Each number is 50 + 12 x the weight over its row's rms, rounded and kept within 0 to 99. Layers, rows and columns count from 0. The size before them is the row's rms in percent of the matrix's.

# up: layer 4 MLP up, 1152x384, rms 0.11, rows 554-589, columns 96-191
# down: layer 4 MLP down (transposed), 1152x384, rms 0.0949, rows 554-589, columns 96-191
up554 100:25 56 54 66 61 44 36 58 47 69 55 41 71 42 46 50 64 55 55 67 51 40 60 43 51 50 40 35 30 52 55 32 37 56 65 35 50 57 30 39 51 65 34 46 40 61 56 39 54 67 66 42 60 50 75 40 52 59 41 26 53 55 52 18 53 47 65 44 43 35 55 62 44 52 85 45 75 48 43 42 53 62 49 75 31 48 66 57 35 53 43 43 68 47 64 69
down554 101:46 60 41 62 56 58 47 50 55 38 62 47 50 42 45 34 38 60 65 45 55 53 38 52 60 42 65 47 49 53 75 52 29 54 60 45 46 59 49 76 43 69 34 37 34 37 39 59 52 54 48 58 59 79 44 59 47 47 72 53 47 37 41 33 53 36 43 46 28 42 58 62 43 55 74 31 44 48 31 53 47 66 46 55 47 69 80 57 37 69 46 51 43 51 64 35
up555 104:55 54 38 47 35 65 43 47 47 86 70 60 58 57 34 33 46 55 50 40 50 43 59 32 45 50 45 48 55 41 39 46 54 51 51 39 71 61 72 70 66 59 30 45 54 78 77 70 56 47 49 46 44 80 65 45 56 37 60 57 59 41 65 52 20 56 60 54 49 36 32 53 56 39 49 61 48 43 51 56 50 51 62 57 49 41 61 55 44 56 46 50 43 66 54 53
down555 105:28 53 46 63 52 63 59 29 57 45 65 46 37 52 39 28 52 46 51 58 50 47 51 51 39 41 47 53 41 56 47 61 41 62 53 57 66 48 76 55 37 54 48 46 59 38 52 45 42 70 37 45 44 53 41 50 55 59 39 41 16 38 53 39 55 67 47 47 42 53 44 48 44 59 39 49 49 48 57 57 29 42 41 53 54 46 37 58 57 46 50 56 49 50 50 58
up556 100:57 36 71 44 59 31 50 19 33 36 51 54 36 32 33 52 48 43 56 53 38 58 22 51 45 55 54 40 36 47 51 52 33 67 40 70 49 27 58 64 54 45 63 50 36 70 65 38 68 42 50 41 38 47 52 51 34 52 72 51 47 38 49 70 36 61 28 39 49 30 67 46 60 68 46 48 55 57 77 40 31 61 48 42 49 59 68 33 50 47 43 40 47 68 46 48
down556 101:51 52 56 35 35 30 45 63 53 68 62 67 47 45 38 63 45 47 47 66 50 44 47 47 60 44 30 48 53 40 62 44 73 51 45 51 53 39 25 57 47 44 65 65 40 46 50 57 69 50 51 63 46 48 55 61 56 51 48 53 63 37 46 55 64 37 26 51 26 40 37 39 55 43 53 43 55 37 56 65 31 43 63 72 41 47 37 34 61 39 43 70 51 61 55 45
up557 095:75 42 67 34 46 51 54 46 44 46 42 60 75 43 47 51 49 41 50 53 46 55 34 49 46 30 42 47 36 51 42 72 64 34 51 42 46 52 65 50 40 58 56 24 74 64 30 45 47 63 51 57 51 66 50 42 52 27 71 59 32 47 42 59 61 64 37 41 55 60 40 58 79 51 67 22 46 76 55 51 42 54 53 50 65 39 71 62 63 38 44 35 74 50 53 65
down557 094:58 62 63 56 46 30 64 52 73 55 38 47 48 52 78 51 60 61 63 54 41 65 44 37 77 60 59 76 48 47 69 55 36 67 82 31 54 46 52 50 61 54 53 60 56 57 38 58 37 60 43 47 66 55 69 29 52 42 51 82 50 45 41 36 54 39 57 57 49 36 35 63 51 29 62 48 58 41 28 61 61 44 53 31 44 64 53 35 61 32 36 67 46 50 64 59
up558 095:53 44 63 55 23 49 73 76 46 62 58 28 54 70 50 52 38 41 49 58 62 44 56 31 44 84 56 42 52 60 64 68 62 43 89 35 54 35 63 49 56 49 54 42 51 54 45 37 52 38 27 59 63 38 78 41 62 45 45 44 52 53 52 27 54 36 48 38 39 52 52 45 64 52 64 58 36 58 68 43 44 53 52 48 55 53 52 50 62 24 69 55 37 73 50 60
down558 096:69 46 62 64 50 49 34 67 33 57 48 64 66 49 63 14 49 46 54 56 72 64 43 63 39 47 31 41 42 30 43 57 53 44 36 39 21 51 36 43 30 63 36 57 75 38 47 57 67 48 52 43 56 54 33 50 35 45 30 67 40 54 52 45 74 77 37 48 51 62 58 67 38 72 47 65 60 49 38 30 38 48 46 52 51 50 47 45 48 39 63 52 63 59 47 29
up559 107:64 61 34 47 36 45 55 51 42 46 46 48 59 49 51 47 68 44 34 69 48 46 60 42 50 36 49 47 44 66 62 46 56 59 45 39 41 51 46 55 56 38 54 31 55 50 32 68 35 54 71 67 46 38 43 65 50 34 37 68 42 47 47 39 52 51 78 33 45 69 45 50 50 54 45 57 62 61 62 52 61 36 66 53 45 35 59 44 33 53 63 64 44 57 50 52
down559 103:62 48 60 52 45 45 42 49 51 47 52 55 34 45 52 59 53 54 38 71 49 63 49 55 69 38 49 44 43 43 48 50 33 21 40 59 41 35 57 58 59 52 46 39 41 55 40 26 53 52 64 33 52 28 29 62 37 42 54 50 52 45 33 22 26 54 61 29 45 59 49 54 50 51 58 44 52 55 29 55 52 46 37 74 41 48 53 49 45 67 37 76 37 48 46 67
up560 102:35 18 72 50 44 41 48 30 59 55 34 49 53 49 39 52 57 52 40 57 58 39 55 45 59 20 46 18 48 43 55 51 48 59 37 65 62 52 69 43 41 54 41 64 40 54 66 72 51 59 51 54 36 33 36 64 60 39 36 72 26 39 34 44 11 60 52 47 45 38 57 47 58 62 37 69 50 30 50 49 54 50 58 54 54 32 33 31 33 41 59 44 55 52 46 61
down560 102:51 59 43 56 50 49 69 49 45 32 33 75 65 64 50 65 49 39 72 55 60 41 67 55 65 39 53 63 58 61 59 40 70 50 49 51 37 85 52 65 45 64 49 39 52 37 47 31 48 65 36 48 76 57 50 36 45 48 62 68 47 40 52 29 36 63 60 58 44 45 57 49 34 54 40 38 54 54 78 72 52 42 64 57 46 38 31 41 46 40 53 70 38 29 50 67
up561 112:58 24 39 58 55 48 39 52 41 64 51 51 46 59 36 34 36 56 52 57 45 72 65 62 15 34 52 48 50 41 35 38 54 23 38 42 69 53 69 31 33 54 39 49 49 42 50 62 51 34 55 62 35 60 49 54 55 58 48 41 27 60 56 43 63 58 32 39 50 61 57 49 60 63 67 37 51 53 50 69 36 55 52 46 38 46 49 43 63 57 48 51 37 65 74 67
down561 109:38 49 68 68 54 23 62 48 17 52 31 56 47 74 48 37 35 54 54 48 31 50 68 46 52 39 42 48 52 46 48 49 67 36 53 75 50 55 68 49 26 52 34 43 41 70 49 65 61 59 35 21 44 38 60 41 54 44 55 17 46 60 72 36 53 53 42 70 47 53 64 53 56 56 53 41 58 49 46 83 27 33 55 43 51 55 39 52 40 59 50 55 43 51 46 53
up562 084:26 37 70 61 49 48 54 58 41 49 33 50 72 41 51 55 51 56 55 48 54 60 65 53 54 67 40 62 42 70 48 41 50 45 66 31 44 59 29 60 52 49 51 75 74 47 56 36 40 50 65 63 57 63 44 80 66 58 37 42 58 34 46 60 40 52 44 50 62 41 71 34 55 49 65 51 55 50 67 49 30 46 44 46 41 50 30 40 60 16 40 42 40 52 62 65
down562 083:67 53 39 44 49 57 51 25 56 44 56 34 33 40 57 35 57 48 40 69 43 48 41 45 54 35 62 34 59 18 39 51 47 44 31 68 39 32 55 37 37 63 48 15 26 47 41 48 48 53 35 52 49 43 62 41 39 56 69 41 53 78 58 28 48 58 58 59 49 50 45 76 38 55 39 36 43 49 36 49 45 50 63 65 52 56 52 47 48 69 50 67 69 43 52 41
up563 107:44 37 71 47 48 33 58 45 64 74 48 57 45 44 32 43 54 58 42 71 57 38 35 28 52 32 60 52 38 47 42 48 53 56 35 51 47 59 57 43 68 62 52 30 48 39 64 65 62 38 57 54 40 57 70 56 48 56 70 57 43 50 81 56 52 47 82 61 40 35 41 63 52 45 62 44 56 58 38 43 58 67 62 43 49 44 38 40 44 59 51 71 47 44 56 35
down563 109:78 51 46 47 57 41 63 40 53 60 42 50 34 55 72 45 52 57 69 50 48 40 48 52 44 43 67 41 38 59 46 56 49 39 47 64 56 44 44 43 61 64 69 47 44 51 58 47 51 38 51 38 63 32 57 49 49 47 51 53 83 56 62 52 60 63 59 62 44 19 44 47 50 47 31 54 58 54 74 46 39 61 72 43 43 36 47 57 37 65 39 76 49 42 27 31
up564 100:49 32 45 63 42 71 12 52 36 85 59 37 38 71 37 46 59 39 62 48 64 48 55 23 47 52 64 47 53 33 49 33 58 62 66 25 66 53 50 65 53 40 70 64 34 52 54 31 42 39 50 37 30 71 49 52 45 40 45 70 40 67 60 40 33 45 63 39 47 31 65 62 45 52 61 65 53 55 83 59 42 49 53 32 42 57 41 49 57 55 53 60 42 29 51 67
down564 101:42 39 43 57 58 59 55 43 34 60 45 37 31 66 36 78 38 39 44 50 39 31 54 44 23 52 48 46 49 49 55 53 69 77 40 50 58 49 54 58 55 45 53 44 48 69 30 43 26 55 43 55 53 81 71 50 61 41 57 31 53 70 62 66 43 45 29 84 47 56 51 45 30 64 31 61 42 52 41 53 27 43 49 39 57 56 53 66 48 29 36 48 49 25 66 30
up565 102:54 35 49 62 47 53 42 54 53 56 46 27 57 41 43 68 60 58 49 51 39 52 42 46 51 85 52 41 43 74 68 62 29 58 55 49 43 63 74 45 62 47 29 42 58 46 55 60 35 54 28 45 51 50 44 54 44 65 50 55 40 42 47 39 63 38 62 40 43 50 60 58 54 49 60 40 39 69 45 57 31 56 48 56 27 33 61 61 47 60 45 60 72 45 66 64
down565 103:36 41 30 35 55 64 52 41 47 32 48 46 63 76 18 53 64 59 55 35 67 55 68 42 69 30 74 53 50 37 65 52 34 48 74 70 43 46 76 28 71 61 54 59 75 49 37 66 44 59 61 42 49 39 54 60 67 51 58 38 59 63 50 30 48 43 49 80 58 62 51 58 47 67 41 45 56 46 69 44 41 44 52 38 56 43 68 38 58 52 63 64 52 43 44 40
up566 106:72 66 73 47 41 56 40 46 22 61 50 58 49 20 49 38 46 29 45 51 32 50 34 45 39 55 51 47 57 60 36 40 52 39 62 37 21 40 53 33 40 50 24 43 71 43 61 40 50 38 51 42 50 64 64 58 67 45 22 71 37 43 67 44 54 25 33 44 40 43 61 43 43 61 69 63 64 55 39 68 47 56 49 37 35 35 55 62 55 41 54 52 68 62 62 76
down566 105:61 50 66 31 55 48 55 50 66 52 54 61 61 50 65 38 63 51 59 49 49 69 40 29 46 60 55 50 47 40 53 62 45 69 32 46 32 42 60 43 66 29 14 47 35 41 49 60 37 47 40 53 27 38 31 53 53 52 46 52 34 36 46 56 70 52 59 56 70 39 25 41 64 56 38 51 49 47 58 87 38 50 72 53 50 55 44 72 34 34 46 64 52 68 56 53
up567 093:51 60 33 56 33 40 41 52 72 57 30 36 66 77 29 57 69 52 67 60 59 49 46 72 31 49 41 62 58 62 38 48 45 35 48 46 63 41 62 36 68 50 59 52 55 53 65 47 46 53 39 44 51 41 65 61 59 60 58 46 46 47 61 30 39 46 58 41 55 61 70 50 46 44 54 55 39 56 54 57 41 45 58 63 46 34 42 40 62 31 47 34 34 57 64 60
down567 095:51 39 65 52 46 63 63 66 58 57 50 35 69 50 41 55 68 69 38 51 45 47 44 53 63 54 65 35 52 52 59 51 48 39 30 45 42 61 44 62 62 61 62 44 47 46 67 64 45 57 57 62 41 49 43 54 65 53 47 37 63 53 28 67 32 44 72 57 48 91 79 40 55 41 29 54 54 51 56 35 69 65 58 63 60 42 35 54 57 82 72 46 29 32 25 48
up568 102:54 54 47 59 59 52 60 40 30 48 40 43 45 33 42 39 70 47 36 25 52 56 61 24 53 50 51 19 47 72 57 34 81 54 55 63 62 40 43 45 57 65 40 41 51 52 51 68 52 55 49 59 41 39 68 74 58 53 70 68 48 61 66 45 42 54 46 49 28 54 51 47 59 55 53 66 59 37 40 71 40 64 65 56 39 39 53 50 42 63 48 63 47 49 48 44
down568 102:51 37 35 60 60 44 51 44 59 54 47 45 29 42 48 40 29 37 67 36 63 44 40 32 49 72 53 27 60 52 53 58 45 43 54 33 69 26 67 42 43 24 61 41 51 54 52 35 54 39 33 51 59 58 68 48 38 47 52 68 45 46 81 60 52 61 40 54 52 47 84 67 66 63 50 38 53 37 27 42 66 59 35 69 57 48 53 56 51 52 59 58 51 26 53 39
up569 099:20 63 57 64 55 60 57 57 68 35 49 64 46 61 38 52 46 58 42 53 55 33 41 54 53 53 57 46 51 52 66 80 42 49 55 69 52 51 44 58 26 53 42 48 47 55 50 52 23 62 37 71 53 66 50 45 53 52 80 65 51 43 75 56 35 29 40 21 59 32 64 53 67 54 56 50 68 23 50 43 35 48 60 52 43 55 33 60 57 41 40 35 21 47 68 54
down569 096:36 60 40 63 59 81 63 60 48 36 44 58 42 49 57 46 57 33 22 52 58 28 42 60 81 33 52 40 38 54 55 47 47 60 34 63 24 50 46 59 29 50 40 58 54 49 36 54 39 58 43 60 60 60 51 51 54 67 38 53 52 32 38 56 43 46 31 45 76 38 74 72 73 43 41 60 20 51 34 66 53 43 60 58 34 58 40 48 59 57 27 60 56 65 68 47
up570 100:49 55 55 55 47 31 51 44 51 51 56 36 67 52 49 32 61 31 67 42 51 59 62 40 33 39 66 37 50 65 47 39 68 54 59 61 45 34 55 37 57 54 57 53 34 58 72 46 53 39 68 31 45 55 37 62 63 57 77 72 45 53 55 48 37 62 39 60 47 53 53 33 61 52 58 43 64 67 73 67 51 41 65 55 34 45 36 38 61 46 66 38 59 61 56 67
down570 101:37 54 46 54 67 33 33 55 36 54 60 57 37 62 53 40 63 69 61 41 59 48 60 46 71 57 49 46 64 37 50 43 65 59 48 49 50 39 67 26 66 47 54 58 50 74 48 61 49 38 70 45 31 53 53 43 33 47 39 59 72 51 38 45 60 50 30 52 46 43 53 35 51 64 42 73 51 56 34 41 46 51 63 45 26 52 57 43 67 57 48 45 23 29 55 63
up571 109:65 53 56 69 53 53 48 52 40 57 42 38 34 40 31 19 53 60 25 41 70 40 59 67 42 26 49 23 55 43 72 41 56 36 54 43 56 64 34 50 39 36 52 26 50 53 36 45 57 52 44 77 24 63 46 35 59 34 59 56 40 61 59 58 58 30 36 48 53 47 48 47 59 61 43 72 67 60 32 70 47 41 53 53 55 56 56 46 49 36 84 49 47 48 56 38
down571 105:58 64 54 47 30 42 32 33 54 46 41 59 59 53 40 36 47 44 41 38 49 52 64 34 49 36 39 51 52 50 47 60 48 59 26 63 39 71 54 23 45 53 70 44 37 48 41 48 29 62 65 53 52 36 43 47 68 52 50 59 52 38 32 48 45 49 59 46 54 27 44 54 40 67 59 37 56 61 61 70 48 46 62 58 42 39 34 49 54 51 29 55 30 33 54 49
up572 098:65 53 42 53 54 67 42 61 56 75 53 46 36 69 56 48 77 56 56 55 51 64 53 49 38 43 47 47 66 58 47 82 46 26 62 61 45 52 28 47 55 59 42 55 33 38 27 51 72 42 64 43 52 49 71 58 35 43 18 38 49 37 59 50 37 50 56 56 52 31 69 47 63 30 67 40 64 59 50 56 39 57 60 51 42 52 57 47 55 60 49 47 43 50 46 53
down572 099:68 41 29 38 49 49 30 27 54 50 62 50 50 74 48 77 52 43 36 55 38 60 30 41 63 55 40 36 53 45 40 33 34 53 57 43 64 47 59 37 53 63 30 44 56 44 38 24 59 52 65 39 63 64 43 66 36 83 43 40 62 39 55 59 40 60 42 54 45 52 41 56 46 75 54 29 36 45 53 53 54 59 66 80 50 51 71 34 51 48 20 38 45 59 60 48
up573 095:57 76 42 48 46 53 54 59 73 50 56 28 37 47 50 30 45 32 33 41 32 50 59 54 45 73 56 27 43 52 54 53 25 36 56 60 42 62 57 19 53 51 48 54 44 43 51 22 60 45 49 57 53 46 48 48 38 51 27 72 28 40 52 41 34 45 53 41 56 40 66 41 69 41 74 68 48 56 41 57 40 74 52 26 25 52 58 44 54 57 43 58 67 52 48 34
down573 097:60 55 48 48 57 56 61 62 44 50 64 20 46 75 61 58 43 53 56 38 45 66 63 34 44 49 33 54 50 42 55 42 41 52 77 35 42 33 37 54 63 48 43 63 47 41 49 30 67 63 55 60 52 53 60 41 53 53 60 36 77 46 56 37 34 29 65 32 31 65 63 64 22 42 59 52 55 80 56 38 34 38 48 37 38 60 21 36 38 46 31 55 35 52 42 38
up574 102:40 40 64 51 78 57 60 50 42 58 47 50 36 39 42 57 58 36 51 35 43 38 56 42 24 34 51 55 48 64 53 69 41 35 68 31 61 37 47 38 50 39 50 48 58 62 58 53 43 46 50 63 45 43 57 62 59 61 62 50 40 47 42 43 51 45 44 46 34 36 45 45 78 64 68 60 51 69 54 55 52 66 69 46 59 49 47 53 40 59 61 49 34 26 60 59
down574 102:39 55 67 30 31 53 47 52 48 48 37 43 25 69 45 60 36 62 45 39 44 54 31 49 36 63 53 80 53 51 39 56 43 47 41 33 70 28 42 68 61 68 59 41 34 50 39 49 65 46 41 48 53 53 62 45 53 45 43 37 48 62 50 38 43 59 83 49 30 64 47 55 33 67 68 41 59 65 70 50 56 50 56 43 40 54 53 29 67 46 51 41 37 59 65 35
up575 092:25 51 51 70 51 60 53 52 56 58 42 60 65 48 46 57 48 43 45 47 62 40 65 51 33 48 41 68 58 80 38 44 50 37 49 45 62 53 56 62 48 58 70 77 51 36 21 31 54 55 66 63 32 57 56 62 43 63 45 41 35 40 49 50 34 52 49 34 70 42 53 38 49 48 64 59 39 72 63 47 41 42 39 55 32 41 27 43 54 27 43 48 55 69 52 51
down575 092:70 42 34 36 53 45 58 49 56 47 40 36 47 44 48 52 30 47 27 62 35 44 47 33 48 38 64 39 53 26 53 54 48 55 33 59 63 42 55 41 46 62 59 43 51 44 75 49 53 46 42 47 77 38 34 41 48 28 54 47 51 68 42 47 53 61 45 56 38 51 57 76 52 68 31 41 47 45 55 35 66 59 76 48 45 42 44 51 41 60 52 63 51 65 44 43
up576 111:58 33 46 51 44 73 48 48 29 55 54 51 54 53 43 25 50 47 51 37 50 49 52 47 46 30 51 62 51 29 64 43 44 60 52 67 60 38 36 56 56 54 59 48 68 59 46 61 50 63 54 60 37 55 76 55 40 25 60 56 42 67 78 26 38 62 38 49 49 56 37 74 55 46 51 69 52 55 43 88 40 74 71 65 48 66 77 46 71 47 63 58 38 42 52 57
down576 110:46 35 46 30 55 44 70 58 41 42 38 46 48 59 70 42 51 52 44 36 51 44 45 67 63 26 52 33 43 25 89 51 61 18 46 46 30 46 41 32 69 71 51 42 66 24 75 59 67 71 43 57 45 38 37 42 57 46 49 64 70 52 61 34 48 62 54 51 43 54 50 55 52 59 55 50 59 43 29 57 58 36 52 43 57 51 71 51 54 44 47 65 62 47 60 40
up577 106:48 46 42 79 62 51 62 36 72 49 58 34 51 47 54 41 56 62 61 38 44 13 34 56 37 53 36 42 38 63 45 62 43 36 46 40 46 36 38 46 39 84 60 41 43 59 48 14 50 64 49 71 62 63 67 42 41 42 30 44 56 43 38 30 48 38 53 32 78 44 52 36 69 50 66 35 53 66 57 33 24 53 53 36 38 68 64 32 71 43 53 57 67 47 66 58
down577 104:45 50 68 49 62 52 50 38 51 43 67 36 50 46 80 46 44 45 16 46 41 39 34 57 73 42 47 73 53 59 41 54 41 47 56 47 55 46 36 64 31 57 41 51 42 45 16 50 37 58 48 46 71 56 66 40 54 56 44 55 45 49 37 34 47 54 35 58 50 27 33 48 62 59 55 48 56 60 58 47 43 48 59 47 45 64 54 58 51 52 35 46 45 40 53 49
up578 099:51 39 68 64 29 62 52 58 50 46 45 53 51 65 56 51 66 68 55 51 53 28 55 21 48 76 54 43 38 52 54 59 57 55 49 64 33 53 49 35 39 67 33 46 45 31 47 54 47 72 33 59 44 53 60 54 33 53 39 62 47 63 75 47 38 45 37 50 62 57 52 36 68 48 68 53 50 64 44 67 51 65 49 25 71 44 29 52 80 70 43 47 36 65 57 67
down578 096:42 56 55 67 37 55 59 33 51 37 32 43 51 43 69 69 42 32 54 28 68 44 79 46 46 38 65 33 68 34 58 63 58 56 59 69 47 47 51 46 54 55 69 45 38 51 34 61 39 66 63 35 74 36 49 45 18 54 41 68 58 54 35 54 38 56 36 53 48 50 69 33 55 33 66 63 57 39 56 48 59 68 69 33 56 41 35 57 75 76 51 34 55 53 43 52
up579 090:34 64 39 59 45 52 65 50 46 56 35 46 58 71 53 34 54 42 39 32 52 56 52 64 65 42 62 53 63 56 53 64 55 45 59 49 74 49 41 33 59 53 42 32 45 54 65 42 43 64 56 38 40 65 52 41 37 59 48 54 44 30 60 56 41 58 42 45 35 57 61 62 49 52 58 60 55 26 54 49 31 56 34 48 38 39 55 45 39 48 56 49 58 57 67 47
down579 093:35 51 33 15 46 58 65 67 47 38 61 82 49 62 81 44 51 28 53 48 25 66 43 67 88 39 39 44 30 39 53 21 45 52 34 69 61 32 40 36 47 42 51 46 52 50 66 56 48 52 52 42 61 61 60 55 30 59 58 36 46 62 54 40 38 41 24 55 74 66 52 65 56 37 34 65 50 65 55 69 47 48 43 51 45 51 62 60 60 56 46 41 76 42 55 36
up580 091:53 55 52 67 45 55 39 61 36 55 52 49 68 36 48 41 74 33 61 37 46 36 36 45 39 55 65 39 32 44 52 35 52 60 47 35 54 47 73 68 57 56 54 54 54 65 59 59 58 67 56 31 39 40 34 54 53 56 48 62 49 42 37 36 44 44 69 54 38 66 62 51 60 62 62 53 75 72 48 47 44 61 47 43 47 40 37 44 56 66 39 33 36 45 46 66
down580 094:63 45 44 61 38 54 54 54 39 64 59 64 55 58 51 47 28 59 56 33 38 41 32 42 57 56 58 38 35 43 60 46 63 67 61 41 38 55 66 53 64 43 42 44 61 47 55 35 60 28 36 56 69 51 52 52 65 49 34 63 35 71 40 49 26 48 53 57 49 73 41 52 56 65 58 43 49 64 41 50 46 67 28 49 40 50 32 44 33 58 51 44 50 51 27 46
up581 096:41 49 34 44 38 33 61 42 49 79 42 37 39 43 54 31 56 49 57 40 47 33 48 46 44 62 52 56 33 59 59 39 46 40 79 68 56 53 44 57 42 70 52 42 66 36 51 57 56 57 57 67 54 40 76 46 47 59 47 65 30 64 58 37 34 48 64 64 49 30 35 54 52 53 47 40 54 61 40 45 68 57 72 41 50 55 63 56 70 38 75 36 50 52 62 57
down581 096:55 55 15 17 36 78 61 72 57 49 64 41 61 30 63 52 63 47 60 45 53 71 45 39 57 35 41 49 35 54 56 35 59 61 54 61 66 61 54 58 54 46 47 48 55 44 73 55 54 36 33 76 42 43 43 21 52 59 61 54 58 51 56 46 47 36 52 57 64 69 56 36 40 32 55 45 52 59 31 55 47 52 57 51 65 28 51 53 37 51 38 56 62 54 84 58
up582 091:45 36 49 61 65 48 67 52 55 42 39 46 72 49 50 53 37 25 42 62 32 35 47 47 47 47 55 47 60 57 58 64 31 61 50 41 43 48 53 71 25 66 23 78 38 44 48 27 59 46 50 51 43 63 46 67 22 51 59 61 73 71 77 51 51 37 42 42 51 36 42 45 53 46 43 63 41 45 64 51 55 57 44 37 34 34 34 44 34 43 38 42 45 55 36 48
down582 087:60 53 46 58 34 50 40 42 56 60 46 41 35 35 63 30 55 24 64 56 35 58 61 53 99 39 60 65 42 35 58 42 42 52 49 55 49 60 32 61 48 69 46 53 45 47 24 65 57 38 56 53 46 33 53 31 47 74 34 40 28 58 48 60 38 28 33 66 47 60 71 31 30 50 64 41 38 58 46 54 67 61 61 62 50 49 59 58 48 48 54 44 40 24 69 61
up583 092:50 42 40 37 36 61 39 21 62 73 58 66 48 54 30 44 44 69 40 71 44 42 58 41 53 47 55 41 52 38 28 57 36 36 59 40 49 39 68 44 33 57 38 44 47 54 63 69 37 37 48 62 54 72 78 32 59 76 42 43 57 76 42 42 36 57 61 68 40 52 62 33 36 65 59 56 52 56 52 50 55 51 24 45 26 61 57 47 49 69 49 74 50 63 56 37
down583 096:59 65 49 37 69 53 52 37 46 38 59 54 71 46 40 55 43 67 48 56 46 54 34 53 91 45 37 57 52 27 53 48 53 32 55 40 56 61 72 58 81 60 62 33 42 59 62 39 42 25 33 32 43 59 26 49 41 48 56 60 64 57 58 38 48 76 43 35 57 63 25 60 16 52 47 52 37 48 58 35 52 52 56 52 42 30 48 68 43 45 41 42 26 45 54 47
up584 108:41 42 40 41 64 61 56 32 36 56 26 60 79 31 50 33 49 49 49 46 49 31 44 43 48 43 50 42 37 51 61 81 73 45 54 29 74 27 29 46 38 88 56 43 51 51 61 60 47 63 21 47 40 59 51 32 16 28 63 53 64 48 47 33 60 54 77 23 47 32 64 43 57 58 54 45 49 41 57 61 52 58 56 54 45 45 60 55 57 71 63 29 38 50 47 66
down584 104:44 49 56 43 68 33 29 42 70 35 43 44 67 38 60 59 33 69 37 46 52 21 45 52 52 51 47 43 38 24 65 58 36 61 57 63 48 56 40 48 38 36 52 59 37 45 31 72 54 60 45 47 09 38 50 63 58 45 54 44 46 52 53 55 44 42 78 26 46 37 52 50 71 78 49 50 47 42 66 70 36 39 57 48 27 59 72 57 20 69 80 48 63 49 40 64
up585 088:44 56 59 52 38 54 54 35 33 50 56 58 55 40 41 43 45 58 44 63 27 49 59 48 57 70 44 58 53 46 40 51 52 54 39 55 50 51 70 58 44 63 67 73 48 68 61 41 41 50 44 51 39 50 66 66 39 45 70 56 62 42 30 46 57 42 71 51 68 59 41 48 51 57 54 57 46 78 64 45 53 35 66 40 52 55 12 59 33 41 52 64 59 61 38 61
down585 088:36 48 24 49 67 64 63 48 57 43 56 43 54 59 62 26 57 64 56 58 74 43 49 54 80 34 51 33 41 47 29 57 43 54 59 68 44 58 40 29 38 61 44 34 43 40 52 68 30 50 57 41 42 53 35 64 33 63 56 51 32 66 42 20 37 53 70 49 61 57 66 58 43 59 29 48 54 51 19 77 46 54 56 49 47 25 53 63 57 60 31 47 53 44 57 49
up586 100:56 57 58 41 39 41 40 58 43 49 60 45 51 38 48 30 83 45 40 58 37 45 48 55 47 47 39 47 53 66 44 52 55 43 55 42 45 48 54 39 45 49 47 38 57 62 58 56 57 59 57 48 58 65 55 69 54 38 68 52 44 71 34 46 46 49 40 53 52 58 57 73 68 55 50 49 48 47 49 47 60 51 41 49 47 47 49 59 63 56 47 32 41 59 55 53
down586 096:32 59 37 45 37 45 47 70 34 83 45 41 60 59 71 76 53 57 58 32 54 64 42 45 99 40 30 73 32 51 61 51 47 53 32 44 69 52 53 43 23 43 54 64 65 49 73 39 46 58 43 56 34 61 30 53 50 35 43 50 46 40 46 42 45 86 34 67 28 46 43 56 47 36 52 56 56 54 42 34 60 35 53 55 60 38 33 50 48 45 30 35 45 66 41 56
up587 095:55 57 47 57 51 50 40 55 33 43 36 43 68 67 36 39 51 46 49 74 28 71 48 56 50 54 42 50 44 50 38 46 59 66 55 62 34 31 66 50 35 52 62 34 69 57 42 47 47 65 42 67 52 40 42 38 59 58 44 52 48 39 41 20 31 45 55 41 50 57 84 40 60 53 62 47 36 43 45 75 62 64 62 49 42 50 42 57 52 50 58 51 70 56 76 63
down587 097:62 27 71 51 54 28 56 51 51 35 56 41 56 71 31 37 30 56 66 53 56 54 52 32 38 57 46 64 58 80 50 49 43 47 25 22 58 55 40 43 52 50 63 49 43 28 39 49 42 77 64 58 58 48 33 23 38 52 33 51 32 36 49 68 59 49 46 43 29 45 59 47 46 41 64 60 64 52 50 59 60 49 47 64 38 51 47 39 39 38 60 49 81 64 41 58
up588 102:46 57 57 70 27 24 63 34 37 62 50 30 46 59 39 32 40 52 31 29 29 23 49 42 55 44 60 60 50 64 59 41 41 46 52 61 63 65 71 62 45 71 46 57 58 51 64 46 41 41 40 50 78 43 54 68 41 45 47 60 45 41 67 57 44 54 73 53 46 54 39 40 48 68 58 58 54 60 65 53 45 47 46 53 52 47 57 57 58 52 33 57 58 53 51 85
down588 100:33 30 63 41 35 50 60 44 70 57 49 40 65 73 53 39 37 45 55 40 47 30 48 57 43 53 57 64 49 59 55 52 50 45 45 58 21 56 11 73 49 30 47 50 54 44 42 67 34 56 72 71 43 77 58 44 43 67 44 61 44 31 61 39 56 56 59 36 53 48 47 34 48 44 48 56 29 48 34 64 67 45 76 41 50 64 48 47 45 45 54 58 61 28 56 71
up589 092:35 74 56 56 76 54 67 34 46 38 40 64 47 46 41 43 26 27 63 48 44 42 50 49 59 13 44 40 52 56 40 74 27 25 62 57 50 51 52 57 33 36 46 62 57 40 47 47 55 64 32 55 54 54 53 52 64 72 71 51 42 42 55 37 64 49 49 48 52 62 47 53 73 67 38 65 34 43 62 41 58 44 40 60 59 44 57 51 69 47 40 44 28 44 61 59
down589 091:64 54 56 46 36 72 54 41 46 74 48 49 22 61 37 44 57 57 28 50 53 67 58 47 52 55 56 65 40 65 60 53 59 46 28 27 37 51 43 55 57 57 75 32 48 48 68 61 41 44 75 50 48 64 64 36 28 46 35 39 50 68 60 58 45 50 63 50 60 54 54 50 61 39 63 61 62 58 57 43 45 53 59 45 68 56 56 43 17 59 50 60 28 59 29 43